config = dict(
    d_model=256,
    n_head=8,
    vocab_size=8192,
    positions='rope',
    rope_base=54100.0,
    init_std_o=0.0078,
    init_std_down=0.0078,
    optimizer='soap_variant',
    lr_head=0.00941,
    decay_shape='sqrt',
    final_lr_fraction=0.02,
    doc_mask=True,
    dataset='wikipedia_en',
)
Each number is 500 + 50 x the weight over its row's rms, rounded and kept within 0 to 999. Layers, rows and columns count from 0. Numbers have three digits each. The size before them is the row's rms in percent of the matrix's.

# up: layer 5 MLP up, 1024x256, rms 0.146, rows 257-283, columns 0-255
# down: layer 5 MLP down (transposed), 1024x256, rms 0.128, rows 257-283, columns 0-255
up257 100:480537514476537492532553509511516505367454568570453539552534454448477499505458534455536466496491577455500423537447428482455557516480560490503540520480484439476489494542459515504660493463495533452470451525487519467498491563563462520523488446442603423502508490594499523485483553483532514621458507530629445538449538548552528518573589474521471560531497521515511427440457478534442466495480448573480544502447502500526502510414525484584468569439547495501481470416549444541579546502592593451521573521498431487483501596448538499542479512488426503593529506400509399434600461503481584432487487473398452434476410467479467455549481476458508460524468503508425565459533428437506623480612534512532483459622400535507588517424493392581480479539483470425485440488464434600518535521528594
down257 110:534522541576429476522544475468384479403506560537534517543522587564430465550421512564530446526462593506546441436514532541491471534508503415437437476501467518469485454527379516521507466476477585459507479493481474551446514541565536539513466548438496465433498479528514534541418542478505555472495462538524524528467523499525510552529476481535467463532522586470561481424598520434405542497529491497493484546453453510489359450419527349525528466444511534444561457438501570507516466568449518433536500541528502577361503448498569457444542484427427549587506460453535461385484530489560534479494562460483470470528457585477490533508422496488453483471515485462508441501587466404527533597594579610405598666403568528550497418446436516455552502456532431537476501484533477501509532521488481
up258 093:485596539495578414603482474429513491532476517522577439500476561529502503580615336508550533541516631542515531535490532547498534472477486459498466433497471558480502519473472506470488397510460533461505557516456496455547480486514542442439566566493489526641508517465558524469502494535519567473432417514504591535474466592452519482598429495461480518494371590408559435521423465480457480522498450513555532503467510458529447485568457379438461547528472497548554492506427491545526527481519510439520436453579465515528514414541514566410442510317518566487490571477527546515481538532557424532470474456498513484623435487483504471453427543572505571527421508483558588543563372453501472516474432577531447538547465469488514486476507498403536559577537527550485477492531479478531472512435487
down258 087:507428474493524455580531479476416538575462477468512474520455479445471551397420502371579469386389558480499542511502422428481446521550568449487523543566486545526478442505478584462576429449551552474480476481528518580510521519441512523498426535384589557472530379504494523466394488503540460506546547487518532470462506495483501537446468509522497351544602457553432505526555501543437509506434521404435559514614503470439586544564513516515531490531555489408386557517531423496413473533553474581506490489464487512485472411532512434551531516534555502468451545487510391514528479423516592525574538526532466554441445448532496533531518450498514476501509476526445516600553588454519495444592490490511463489464522477411522554554573526430439434550519520525623523589497459531507523446526443
up259 102:514407415507489501458439548558479537512464499452453478596463471561553417520397540494481448510605495553421454412443428461514468417553533534474517442553522506566544542547401514544520460538547570465588536528526335482492510383417504524497554527423588486441432446496555566485503470560565409459504509516501508530583442458600526475409467503492510535462534489517547537418551510436542500467512517566458505445510501520491544460512562570518535528455466533466435512529428494525552492489478544441400502577431447414512539556548414456469445564576503512468380454481531603452406512506481527531489579570495456586522448512506471579524393638497422479422468508530467523498520481471500482466459546463489541529580525465544424518502591467572429573460537528524463507499486510519552518539510509
down259 097:528521506472570491507545455481453470489551524403576536502513507488454514527619535561482610504470486501492510573542537556499499471449535544659444342454483437475567491463492492499534516416479466563552501564540538502517557515523545532422537555477451428570420578504493515493471489577483432556548478576563585569581453541469462431433533541427498439475455500488461447472409497460585529525558497473515509482486494476535428560521527430555471472459506542513540599402530505532404474493468553542516531472527530454559546583503501529405532421505473541503508550473555594440448543386450435399479411461483514406511455546549339448525555540548465491574458514436409520476502521484634474541480480452592433508550518428474521431499550572515572501510495453500495515509515442489501546501529479
up260 108:432457513423512439519470510508495518448471526503506400538483471568518586456531465549476561575496476432491496497344540463485409528441543480471535563567387500482498486517531470563579576543549398448498511461580517526551473511523522454546527465450502551499439435510506503450481526521422394580455602544554587412407487501415568512437496562441445444407549571550459425492462534543476403415488516491451589483542485520504508514534418558482535447517489511557575474448514498531537455477464549526563498519607487455565469591432572452558536471553488497605441511511516557538488589466464479419569495393498468627492507504481522470535529569462403549529486548489479518523436523505483549535409410418578513558451502520480501529535541410479457557524492512465552485450543475512511391447529533
down260 101:451522451538470530437556464505582442488491503529454572449471512428548501505470496455487505496449472495497481493490444422520485552526453494442499424616478465439511432528560509489508511474500490547469430476456379527526538540515491537586563528487540368485532547622515495471519481556617473502583528518496415570550511581513489544524476548485430529542516424493523519561480392561470468501389534383472550492491555501535456517455612493468449449404456517506393540467561562496498537440507434452496538459491480542455540526526406587428542487506491538430468547392539454572501493540582544478546445510369428493499501481603517442419476474559657576423461513576572463459484412472470529519570586547500483436548471434471478472426457587534491462461475538430527513537436521499472533489439503
up261 101:563507411542528542498458474558467416483485546565474459487470499482525451501551497455474538596517530424422543478427452507569556462506463479480576512525543526532522546542521518527475531472514470473546456513477419507514530481520552521497524435480586582457505549522537520522519437430494532497425585521456450436434343485408509629489457493535551530530591446486492529508490446393424523484484496560477548525482529476451534457487514451512479436545539476582571452611479562488423474544534565550440522502420489490471484430618539547473438529546477544458554493534423453522411406550440520396425545488510626555496468540517373552527573540439545551546511560477537497534478457417392553479491486539553530473479550410460471406466507508546551544538633552456513529477507433521583530401578485
down261 102:449458521447488501562534530529486411523545506454474506517518546471418596454402531503503479452480542543452471577528413405515470598398586522483510497509475610451550462518479516497466558443520580475531559512488622545514523514476500495429472420405526469507558509505431566477559510569502475603537483504509541477534499512504482381599517402474519458527465539491536520521634405596509381517539470511624465446528552469427479535482631481457416541492579536445443533460480533559476487439440496509562473550550472471441518452540513494550473419516524519487499533515589533518480477433532491413583446405537501545498463440450542572560540467556496550498477570518466504563493552552502548513582545550490521458562457606500558550531585562539506471557495560497476480397440512533506412548422493
up262 098:561510528549505544602525635335531522492605592419551560508478406529509434485542513502541476489485556543503509444462531529574576558529431498420465555588529567544481498478478516546483501607586514439448485523555484462456494506491466448402460490544524510417513526465531474495449416536477501520485516580482510483434506571523500538517505509405565542463497417422527491463569511507428621455501560428540516422561508464532471413428522365487526512551532456476494450545528495536548544493563499437482398508415439444556482529498478441463494524493508557545516477464475519530437457518538528546519456506558519462440573555459476568496545435465512438426532465509534402474468393465479484492542477451537559521614500506600474477448513426570638545491511554445451444473511491503473543612441464
down262 106:419461527560486412554476480487486576482504496555530505436515454499531489481579481437491507461487483582412423561415460513436521529489557475420500535538532549456524539525616483592576509507489509556404622461582412515458461455537378531483500490493464414475504458518549505593547492407568428463528578527431515471462565452539462482422575483450540521537597428531449426533486469530562556447500523433458566493489516636510577469483534461498526576522512525509550511555431435500551481393480541439534469445466458499545544502560473472342422578494518498441488497536438535475506463451515525469461487497570444562549479482437471412430400445512522453518509534460536478510470555470508543537462557531474563552465437422477491451588493494528395451405530501485527453568464541549397480439500451
up263 110:569495515477589503460484474456496452485609497425440502416455501537566488498451503528498406496590498593423510480522499522592556537507441430451536431553588627479473496457535517443476556546557499471546480385528483512525487444494526516512514547464515454601470507477431460608524486521420480497430516533481650581547538541454448509457501445371558466559485457544536541493422529476499488531554466448434581477521536471473561435511520436499445558441583470441444463524498557560475611418467525599483404466411455565543482489464510526540490505435495488527484441557520399395534499480536441509510477499501429534572471544542437453456571503479495438420551548445519471578551466460454554452461521578435570497465450474478509432455532424564520494450441522587523502558430455585485509519434539
down263 118:531545532503462503477502467479420501566499513572462472463479448500486536495444565379453516517527500589540530549477558570509565513577528344432514511398514476573494448461525495501452519492465581540633387468510576432533489473531458491541515572481588497502482448586473612530457569578480443497489572525487524564542581525491486615516535519444515500545530460584444483617448471450483529533487456490477596411449515598413457431482496425492434515505505450451526465539461528455527525404519455561571508512498453465537462427438540580512484491503516427485537427456506455488546457519423425482433497499520548515519515427580451572563559555530514625512509515590513547499426437481456601475526508544506445433456448505444457416459558561474545504527532607464507512530478539539474509439425428
up264 103:576435546596488542565519442487431473549501420558460494553428485516494521458483551487454497501543468545577641498554550506434584453400497458498440437548584476414481604473429517482516479531548528588600513502606462433593472430496488474587495522545437505514475505449435521540557451485504536496574473494514546488434574480511482569524505464538541462447491455471551545491567489529468492563513517417504541451525581456528409515452463430533510538519438499484435454525585525525520469532501484583484511533550479510450564582482532584493487406535493564512494449541505523510477483465536375552420490591455490441411459566455438524510517391383450629477416557538492562449399586465561477497523493444532484492446443450569461596436451542501508481480530485472537494513631514515525473469458454
down264 108:537556543551481428430576468516473469468507529453534489454555455468479374516505517553401609588477456522508523502536494471512415434535491545473489529481577565541607564555509494530498452530334467611488511568486490550524572531514497444510441550560504418455478546554510494546503536488463433460515500566528451460470630502539547533496583530521455430508509428480508531521520442401441440464469565442494507471517519429577360482510573441452551573517460465463580552526454443499503498549331560470497560473555476536520570566501451484461509557416489621562548494535468526545574523559490422448506425518492406467508558452480500470483505491526545497551456498522468476498521520502463471530460482484520524496455467499567456583460437448450511459387637499477556449551550466453538530505461600
up265 097:586446396558427437440507544555522518529559567488498581534529510521461446494546440520505486457565457550471496561523557480444566509461511550496539591435483396456505528482600534492531544422480619492513468401485539451517428449498505614485596500511486578451508438446502501560470461448542551482432536459464552509471509439461462517458508558456534479522503478468581519477525511529454549446492521499513501510451526394543513572449454495498458507443509611455560411490435443532395500549437506511485422437469513496505471613493400490474503451464509526433485537467593594516451534657445422480499467489579439530603448491439583530476621576476418475546616510476526472460524491537525521459355506461466502515549478527461466422544507557538528623509462475501568514464510550542485526498526457
down265 098:442535413465516447463474537458565540439500471505528495487495454519444397466585468557490506537529534581510531493557537548527383481507520511483442586429405514477573510454496489491448484545515471502485481487460481492550482523592512451548539513500496490528498488476502432511435491498610543503546561467453449421516547534518545538384490501387515493584585469450511529571520453463569419491449557519407424520411518547494433430483534588560506457546571496551572481479537490516476357524546592507526493462466433492543454502498429386445485450436548521576452477491476543519472407497487539568525500540561453518616492465428480536448539485488531460479481525440544283504589549637500516481512533499439517494451460495500535480470441507504622484564517448571447423473529564580555542549472490
up266 088:467487475517539455503523444456498437419518550505459515513513424557454504454478487557517488496560466520490541473560387441589515558589468414535531498520569523569498451464498514510587491617496564492558569438452489547497600516471464539484475505497476554487547564464634488531465502456451538511501480471495448394468455548494571552560460501363411572476449520469584522470560448495569569509531535499563428533495528491479525528509393570484506416448491517428597481397454534594439471453582535499565514483520508576469646531472437475422476593518475543543545515434420569562464584445473473520518501458531501509523460465476537430443477539472441508477491512547529572533606596466458400421541607524480473393512405492533487465433519491532454497566529452532540562467447471504562516527467452
down266 091:466558508543594475457438547469536501504546492482472513528501565599532423443443475483463479502400541572583440499491535509557480396495520512544449485535543489525380451630494409545481408535502448540450500539456518495364451542579508502507528569472553449515440520548568483425548457463526492474477513500559518571514573512525420462508459481470413491477436520586483575591545516522542472432504492509545467448502440479585468581541532350579444489555515544524560387564465531475499535428479537446504538485574454434484513515468538624577548500466467442497398479572505428531508511526480487502485435544401464405471513541422488487515524511440482455512498483599549559497571451478464475522565502474511622563504476560588428556522536421588469514484570542505586431464549478472497509474463471
up267 099:566503530481449554580491542486499545472476468519503449537581478534556532519563459505532510519554430488566432506530558440519480575503515450417529511521499504478500540524521466492458559508472442470462461433463480465452488569465542435487530526547559535481475536538401581385451588456490576429502506487553480441426430457480460463499526507507529329533463507462472456422343497492488504481530480486486568492526451484509460480528573515572469550511498618591485516503443464494496576450554465617467518447582474434498510462468480402472465448497447545501527592365452433521636549540575524473426563408509451543492473531490562504565443492514519443603494423473496461505442475516509418402549537438517525493536442469442588494612599470481590530491487582486468594537546504539574439476517547
down267 102:487434520405420498494465453493568484499490494523540592393573585533493428534478451469526493465504541516579502453577465500492494451502525628565508496470512549469564467550523464534580520514510527532520582474550594600433460467524477424531619496428514464443508528371572428545474444514482432541572499376448450531453548537455479443471487535491527545542566480502527415539533552509466486564605585471550507387537522547550453552541532410443549523595443529438525550566429527548501528499571543618554506580481482508507508527569548495497406486545491482466449506467503538472490480478442501485510478520441584494580506465427432497514441594481469470533533620519494545536542444455521596513474493398409554450454526487471542380481548468430526427566477492481505485473534507419452459487480444
up268 093:427368497475501404607413473525403491449522526469510398571530540554488461448436504536439508560514534596612480574529482500446605524499460432509403487487513460458543543421517556444432496501469490524566482528566551547567496522498433395467517512485491508491505514556565427496435486488529496477528519554492531487391453472441480436631492578476565529566470476507529526440493517505462577437570514456519507518411392462440508550557477543497564456472529559525508454579534504573522449490461469470468567478632495515572595462416488555458485551468477467456495465602534598570514532511494556485439513608458577402482432444529494466462517495506538527416502559460500456558540524547504428467503580511449521554498528505473460447587446414476526504453446546476623524529463528545489487487489425
down268 104:497508480496487514438579437508541550438494535536465476456576478482598449500479514518538536490495508536451532587461510510451497402376518415527457490516483480511411532506512488446501549435504548552535481460556542431500496582487478507561343456474564410359629466569545505447545544492519519452469495452554506470515493559444442454455457533577511421484535499500462467563444551511546440437486478483482475570452579568472533604487598590470569577499524484552654554471468583471431531481495463425584478505472489499529496543444506514478442532418424537392567501444454521589422511486492521530520502548544548561562434505410443471538510452467489519389416429520547499436540484523513591488457571541501573502490495537518373433504513464477523568542491461492537434464420452541480485469458466
up269 096:576521553459504493505493498480536462480530533452396575409491539560422496399523428463622452479454510457520501531574503553494519461495554485573541454445501376454451439444530537486569532477478491480455502510539530488510497538487535528437480534562598443593549469540416522492494441510422563556584567555503457511431482465517439492499492479598488486546477504470474429608547491504483468538513526451521451603483548515521414483421484566451566493498497414552516577624622467469472507593434557534476462383604500426540554460508469434569569449434442497543460549555547530503457512459475514331474552494487594547570471558495445532554417457550432521574550491478533511505408464539447424491528505466466496485527515546509557402431568494512447554446564489488456534484504556451545517477491500
down269 096:430529443470465531554541457486556459514469467610474443471489503401572448568472573418507485577464567518540467496533478403413415469618494459436480604542521523419525494538462445487494535606435450471467525461435576537449471473584489465554544456522410551432583396486497502497470466583480457510527446505484533537558532434533439408556522491399561526537531593509411548425485477505539485501490523426459524407509471553507531510482492503482485441537541466610498530424419502495544505515421536415575521518458458537474493480484558545478402554531583496555532453449431497482476480446496500497549522520588429533514494517483462554502534505473618478544467613585363513529546656488512555525457461438568480459503486441491466509524476457445587489492419430481476543508449437466536511507487526
up270 112:451493545446589486514529582506455589460536504562582477427468455460471497523541473509520452444465596555557509435575500492445478477470537545550447468541571535495489600503474497512417486533408456509425520593551630550499487418514441567575517539568459513515497542490543588554464479486517534557642518584553451490468443523525543433608462511587504464495456492483427517537529590489555495542479476464532598539467488471529533513495520523487504482507513574479504528430550478399479468621568560461514478381489522512515603490520549477585423495451450410535580493516510463440550358602473393463501501584504435530487645547563424556493496503522471472478442477503455498477506486504443521525533464641480489512476466510508457508513484472567503490503442477493515405514549530449545469558483398
down270 092:552537527516471437534450465598495458539450543484449433512447490507461490463490565479474604551513438520529416506532511501573540523526482524421513493491465423409593418522545551499542561454529575512497552472518425473486525503425484363454511452465601529473462495531438352492469574556538486441446536447498510500522528425446593541464555443510485552485543509437513515455470398561420523483489537437431452524544525518429451543560520384605536484467562402508351538586505540478436506436434444499509536574465443539514483460441439564408536467458541541425410571520486520483441519479521549530515507505544491491465422517451595471522568536500524468544588532530551449584512450525506542556538542391492595510475486503477557529505487471423460490440615571563510513448500485550502483477495599
up271 097:520597518502350433405529575491415500496471434482482575569557575471521503552519527528493459470504451465546518514475554496499497489545509464493482489515460518561476414509504429531505541543506463567539509476447509472555548458427556487534441530453422492496637518501515506508494478485456552462570469414560429506490479386464417478538486538553473475543353503549561469512653488475589528555500464471426456540502550486482446471527504435479582539554525543551448518485460518400562552396488445615536560543500496487519555454558519586500522519490400558522487511518537499428476603493489475482541496554537539468549524554417496489468500381444507450481516573575573436519493462444442573493519524506458432535519500429524553483487469655473441510378494483450447489585573527460469447479609470
down271 098:460477524462390615352488455520514546497552456603409452517435497541459408519508507391485565501574506473549499464523407490451558490526523519498551476463521533456511472550440505570527531483457472600509498563524522443461507523503435480469558556503498515462497523461408512470451529463499403519606508455614479459529477481560498571544563524505453564593482515446609418517438426474437503463500518562444552536564539516453483544402573489471514530537497440594527531445459459526458504514487446428548507485506511509539502457533427489478538529469514453561422515408594556431429509436498525480496552470512474493461477438537513484535488383493531555433494561386577351609525490470502601507545486527497578534507521516470518475544452494500406538473471553460517463517500484578343541433451464
up272 095:575435483501516398447501486475460509464436522560477482540419451482488511472543493533529467480438474454559527636539571519443444451464556443491558465522472483581470531610571572428419592515544556549517507504498531475581440455379576456459473488477563490412453491549468499499512466551501519388515424487482510422537545402594429507530580523516538572567553557651457476492532576525479503552491554543476400534464460638478524432568604528552451530451497411523499501531509495514447483489549417568453422519439467566486458399445481554503509514623511504542466641522509485526492570530509470548523447454503487507436520458570469512529525530558509474544487416558446417487441493520410526478461511533541563451474480489450525478492491494462433514460529424491496557451460441530406555496505514
down272 107:596571513451526545462493472516481477518501552457467471444517557494510571492574487532531508557526437529509537442582513462481524440468473494528485504514531515563537471484485512646618533413513495508498481449493494433545467567556506549539498464594424461560513537504525411394456515492515532504433554514489457563441513526424532586454407394592491436452559486559462527547580437440390357486539549597563452594572474485468468494581485443464541521495494453485512479435539491592513449426513529527443544537455488513476510474488491547475547467574479539530598508496616365466500521568568512499461467452475518455547409436597500500406457495597542541619523536448610529514486465512523481479511507431554449520513494562495434471462466546394460440444490454522466581479480502402484492516497551
up273 102:561557496524520482500506587490473584430536519437469439488484558567470430485472423504440501402506575423449504478513482530509535544427458410570505489486503437484490463411535491519582472580482441496372455548547437499518492590477483470578425486508561466502557408485533606403444516530534475516579400511418502554393525423475543553459538515499440503520587481478436576500416569491505528575401389395604538455540460490564491476473543458507509480487460446535523497481504557554534434447499373487465512513528533487533511483432512533534574422513535601475491448511532455504499495558498567516510538494554406545480461454501456424470489538574386510547510492454408447556593592500520512463592483646470461502483488415565476485507501468463485406517484499510445458511488457520544483502472433
down273 101:465552469480520499518419553420478562619513527429518568479451553490517559463466449515508426466479499538580470512563589510415480519408447588625570566565418510487553481508571466504497564432500596477611532499506549450420502558499408411541494501422458523536443470491491481504439561446434489517492573553508468544417612458495502513543531513432494559537470588565438485583525548502498533456503500505452559454497491545522526545421563519462439447613549512418486427468515501406504474480514495574535556517507590501547522446448554557562489481559545435496630542412500536515537526514462552492405505500472519470507442409510495432460485487560404420505513485584522489437506514483429487415476452616440470466598574497477467548493504492467576479461414544493478510488432457530484449457571460
up274 099:455519539505626592515442481523539499559542475523534532581478555400558450526508458535505464418516560594463447443554482543443476538402514472498601507543468511480447454522541450583511501493527508511499532527494443507500479601540488424556473487469422457422590447446407552531505438469515453529492546477440492495468437570545602483460533468425448495547431460527499540507420490500518483539520494485417479453557493518571505496513475485483476443532596429453436495573469501534585464479469587474463459569528477445573478401453515520574573530500435541459447564602538413514558606497600532451415512514599586578540516530525469475386541456402567554431451611465596557432463467467427504583408518464536534533476466505483518489484487453447516543461492473402502446498468487564532508517451558
down274 097:516410562535540496437583499425610494531522494471544514531410448441537522493542429448536396533492494513447505482490531495485508561527551572486343496392591468472544540468490448455540509504450463482536433521573463561527515461483518472504514573526557503518512504543508456538603427521450569552474474502561401582521497487520456474479506445530586519530471453490515436448432463483519510502519444572510512528414555492570493486502524443446456528515538592433496451554557588545490508533506419508568470633501552531474557421548510489507411422489525576533538469497466437432398486598350523490484552447567383421545579481414508506520503529514438511548462516493471460508406534523506528472501511547513446469548611590491470446481562588526401520563457515514477480540469508404426602466526475
up275 099:471547460624534533576470470446479473455488517478528498538407502563515511490518477499478583528512465460510536634523498533440548517527640449464561517453575481460521464468477504529450464516494564482349526623498488451440427564483360512503459511550554545511555478414485452453521450576565564393381456443554567503561576453538550520410480571530569442500493437459491537578544537425504465454552564524423503529494523502432559381529551622492483506472499615521485470516414507508520494432503486520485426475400493534502488447512432524470549516505460493538607508526480435476492512504411490474435552476446479472414470510466491407518571545497494498545450561502518584556446463526546494443589391528518501470468514498495483506486435482576566506510589458553524489593534535464509492456521557
down275 104:506444522406434603493652422471539581513490494520511426485525492518483496568446472501474553429593468428460461549464512533544487597454522464472566465513506562533554520484470567567530570477453474461363412512523509395540427507544433523574564544435469527513568495424536556536503447433488528427515474477517530541509549466475427485602498452445571542492449445496508495507512507538482494516514541431499492487492522501593386479470429520440399457519483542442488370472506440556424518612542498435521507542513489435341512526522460536494462582435498573402611571490407546527476476485548490448525454500472434515567510451577484438476482558554565504530539431537548498526490508451463590529564585527528516492528570516517569525464516437431411462515534500459559457528480517547516429453537500
up276 100:497528439532429433511517461513477523452496496500578517454454388539455467483471498488563509563552561489488421452432421503577478545413494485512470512481474549593562427497474513567476492494517423425487548479508477438547478553575649471512547536447623534477438519538470570517549553475574510505513589456604418422501465539539564503516513451379523583446461480507592480506534472523491495386486521473458520434505483536533497624565427499482510390503511487530510488532534474492479538435428600530505458478560514473490526477490480511435500578477494531396486467512446473516580505491502465427478438478513635458591479415400610501434470488426498478486422435399560557576515486452481461470424528462471427562566541527507486485446484502550424502565445446443426612541492539468525486549512456
down276 105:524596548544396554550530521498550496588450554447473518563545512488565514592515508414481424545505503510524509436559584493411467479604413484481508440541511510325479502560516494429443514520388516542604467437448480594544498584290477461502474448513589502491531520540531456503492478469549499501529498566449559545470484432520513540482578509522474480544479402464486512474557479503445471528558563463607496507506393447391584441441624479496402495484499484465516500524446577515537507539499452480555501520616448548464470460456527582508470440558431497481543562517547492506508517537520561490532629491425444469449514571534435460579488472585506465563473544513515522527515500459472479486496535482526564480476531482420540549485558543511441530432595504497485515506423534534489461537485476
up277 092:466508499540474485521566474546494468517463481484474546504610510441527469453512500405524544498536623517447564520561545499401542507469563489397525505462453532464507485514584586555485455512514563447488519539458524467519459444399535473483490458522475479522438469545506529497426512550561503510399492466458497461413554445485487522517583535551431606499584508577551503405451528533493532456502425568427468467443617407528516446586469514415532507537482504553571565490475470471538571472422439505650513540630433558474451483484495418437488448503458527498488512510523523543526513526536522466505445459565496371473503611526515524479508542480478483507538571540596538433517458459455502512539478410553502481410501505535388617506380411539457431502397464473499522496486468527576554438392499
down277 090:515503541550434523532419489471527476455550475516449543474574438460408527536496465473510544534482506410515542537499538487463491494422488482465530556469563611475503558580553531403407488612493472464415515539481568500523518514493418515569442546451550478502432534431410445530512582604475503621543563435503545404471452542478407458512535496455413442469564460519570461456432469562574521548478598471499429494454585515498473509538513455546432494537500410606503477535474489436524527511489507551471465517523528471494597448564481560466557537446570453551546419489438472453526517547545493545526450562488535500553602557531516469426429493484499595498496506422549496445479587505555406579531503479399516422489576481537393464533405464458487462538490586584443574511485567506504412431504464
up278 097:507444495464463487458493461495596536548503587436492474483525500523427534485470536506521448527547553480456512480495480621502528588477592445483596470530444534555516561417502384567488447478610558444568473489504532422568479588422532450529584470463589450541463510530433553586532496517411502517483486474502531548462485485489477488535493474501530477367502567528443450442446491459548418396503563506560560467486453503537590590515547482550491484429572448467446519445496494464488521551476303503551445560540620599574529524428529470472542549490461464455469529438485510546483510523412496510543430463468457543518451365499513463497468565484491527481519524560496426556526453535508468498465441528586455488511445580526489567437559477428433402452408442543558506492532428527485558494498538
down278 101:510481548507476479448534617561549516494500526488526513523455380504466536477522544450518589478528442574439387471442449405504563572582480548572469543596510520406511578448434500508523505588460588560424490484499494528509456507494578520583440529507515530514381490484458522446488452500534504537489560501457547494490549539517492461486550541552450561561605443508475594472449521468488444547438454465420552547553447421535427422429505552411490457494517439458447558507402452460483546640425517496399451562458496492508497512520495491484538533471467431498493475497569430384485490438561534485464450411469516521601562426495511483497499481475524508473570429566588522548478464524442530512536548499463485576471434510594429583526492372575487528494465538489440532547424507500557505419566563
up279 106:528430549491440484575567480433475470642600481457508436504566409536454455422427466532597421443524534494548448534514614486543530423529470465510534529461412557497424514491614473491516501510478512537485552418532543555421495530497506534566520540597534535504504458496435582462519489506404482633458463397475550536427425470545453517532412527391373447480464492501467544444510561460530451493476531511482535460471471465449447581481472677403514455563430556523483501582521536475523484484454499470485534551599546455469501578448474538454542542502537602501499540490494571506520470500479415500513542499508468523515421503503560547541493445481595523517490523409520481541591492541449553446486513530592498537549479460541489460515419480413427553511521485511449520538471553497493475577432556
down279 103:502543511493489508487497451528597532460482499455504558465509511501524429503543533481458517484448459431489507459500474542489479498467566514523466452507489427534531494558510503540437522501510523494440407535465509495462484453459471505542574476378522460463541633504598399584494498487528576430520534598428424443387526520418490576456598534508529480473450561523545469409531409479432472475445437437547467525534561603530461428471509373578533568497577448318502523462513524581440504494507522538512506540460456499469627437588522599511496430506496405448601495616541442439557597487563407485474438454516577496438502501568520473434538542482479488486478513583488545484495512455480450529530504508448468561441477456440495610514568501460516498568511528513548413488483508529461454553526577
up280 100:450511420437465567579479451411476457469519602514434506532523412557496538398573460518387552461437553491576452442560456463506474483563542448456497544583528494594478469526461499467585550491525563477477542490491538495658507465575521488458449525506569458475431462485505468435518457461489511570521527506513584490616483529435423538513419521560513424431530549428536475471437613492433439425612491520428505513519487453535578503525493526547601520508545538543546510472453468414582446514479535482525529458540510379534508448492460534520470507489473502489437522468599441415508485448415471448563493470507645401498502483620529461483568552484528494506534482589412433461514479489504581478523539517480484470508572553559461506450532533484448539423473446460526509486470380546471551486464477
down280 099:478536437582515442456486488369586565509607526523464480495461485541508514464458556549522427548525513550556536438442460558466496474533483537452476462440504510418432547411552431563507459521463407537423485545462486516481528556394502530483532500476655582475543461548470554423478492477503488443500438463452478440509590479513444464528449501432402512528602414527464598547454495562614513514443554402505475539514513477457478465496493567567489558475384503552467396535420482546488562559526469472462576526466538540570433544541478432528505494564475510590451450508507504480496457516528554591445587491449453473459493491488532530544481602496558520470421467552457451487527412553469450450537481460503450522460509463472521393546411556504541428566505472603566474483443485517580503467552608
up281 087:497421540512581533525610506471562519559471459523560494509556513479444525412481530599581514488470425581530485556469497423473437528552553536511491496496488422544523408464421467504472483476504641486456535483531486477487528611476428547517512544411541477533528486532482504531584483523517472447419561516440447575557503593544489452583465587496562555464471585473460500484515506504484435448477536563539493478478590532503415534514514498497459522496497564496507367543378509499503451474486520489524462498462513483530673563451379492548556493542497544521480462493484605366562482508523489467487540540551553504482484582450610480431459438473543550387479488484494506465566501473489461468473377473475402563570520498471467554493492579580493452581451472456494512486593588422577504538456504
down281 090:480533486476470514429620519523490470465541433529465481535578509428572426585555481480445449497490518516510569536498578624435535526416431421628518575536467522383400460442444475524552516550524457425473447577510478502472463384466497461443520479547499508524521545483467549482463503460538618454565452600454559497483478436522462536421544519452539494534605439471508472548542434493544489599543490482460459406455465383515527464488541454467526515488512502481451462533487602424484528493419485587539473517449484506487513525438594451577485428488490513541558425497489499429514495551441406469526580497455494471496473553496513614546459517510522536515573482438478506523426545472589544565535527510514477490507427402537503453492468528483490457508478508460658470433436459510467627564508571
up282 097:502471510492445481490501467458540493534471515478508486565553518469494539443501547529511579447531433529520525557558440457557441490514486498546469478547417448447533565411439455480391505473582537528578508551459426326559501540557511496420472481489576527494418535463489471468506413493470606552519551387551475581531506516523490579523461573505494475517461536508575466460517530523456490564520572532465530520426408547509468531426483413483572543428525467502533526539550521452510585534480516485515501611557551518533472484532562474516535500472476476450507536452500450534494533555493509531477362544590585481478461531429465562525537499518511515514514524573511485375562508587505464472450446450430534418570605538507410481596457374519406462424494571441421462480454546565572533481649557
down282 099:469539544506559509465526454509423620506502538512476610590492518456503497495527445472456521509480573533538550472446533532490624494447451615439472559460486581460505506453536561530530474494425551453481544495495574527500439490491490522518562440536480422471476419447483507528526465496490543421497494557432456529467440469540496432481529520477464538427545529525505486584532437432567472529622539432623490511510544436513553534503541429510601524452516510522528403469481457484474486467489614469489467449534493479561600404491494482510483501459589488512533595618372499430569532516591390580548545475508449552539513518480433475499486592532477385530485597525464504478572558404479559462447494520519473449553395486436539539544520543480595561540453552431617455536491485476564416492477496
up283 096:489508440582545564525442481465608582493547407475464502525482498479516548601514553426511551491600418566503522488457632438358454540548548576513485399474513403537495535494414454436490536545541565544509570467434481547492589456574505521487486474507492494505480544449399472482548594573486561551450485527481508554484505593531509571450509493502546494394450534444472501480460504549417497440509418544470506469539466481550539474574488582472543510463502474456465572578502472504528495421531460506546527499589521552476411459460450538559503501553403517454478500473507529472423417475561516477466506419520528433483502649440469522471403447445483434512378488486648464474454471500526518445545462484571503563530523473499491424545451525444439475540462563557509528556445574549531505456551448
down283 098:555467499612538355432477637511355487556502556486488510485510499574514493565488498585425529450491504483454493444565376495553527526532493518590563517515501440576517541513476442514446506529488532576518527448539527526613403473439492444562468554519516432422433477446497487484440481487552466514495501551544525403337437524456496441513598507469511487561421560515448494503474441393542482459555537505534505583415516519467533516512454476496464551367563423506478451515562518566512511522423514462516456575438495420434510540522533510531563515561438512375418436556487459508526459536502527583589489477460498582449501445502511546502530576478567548410554490412545544428516470542551438458558554538525487483514440524507490544516497465479444463508501512513477519551569484524512569508439582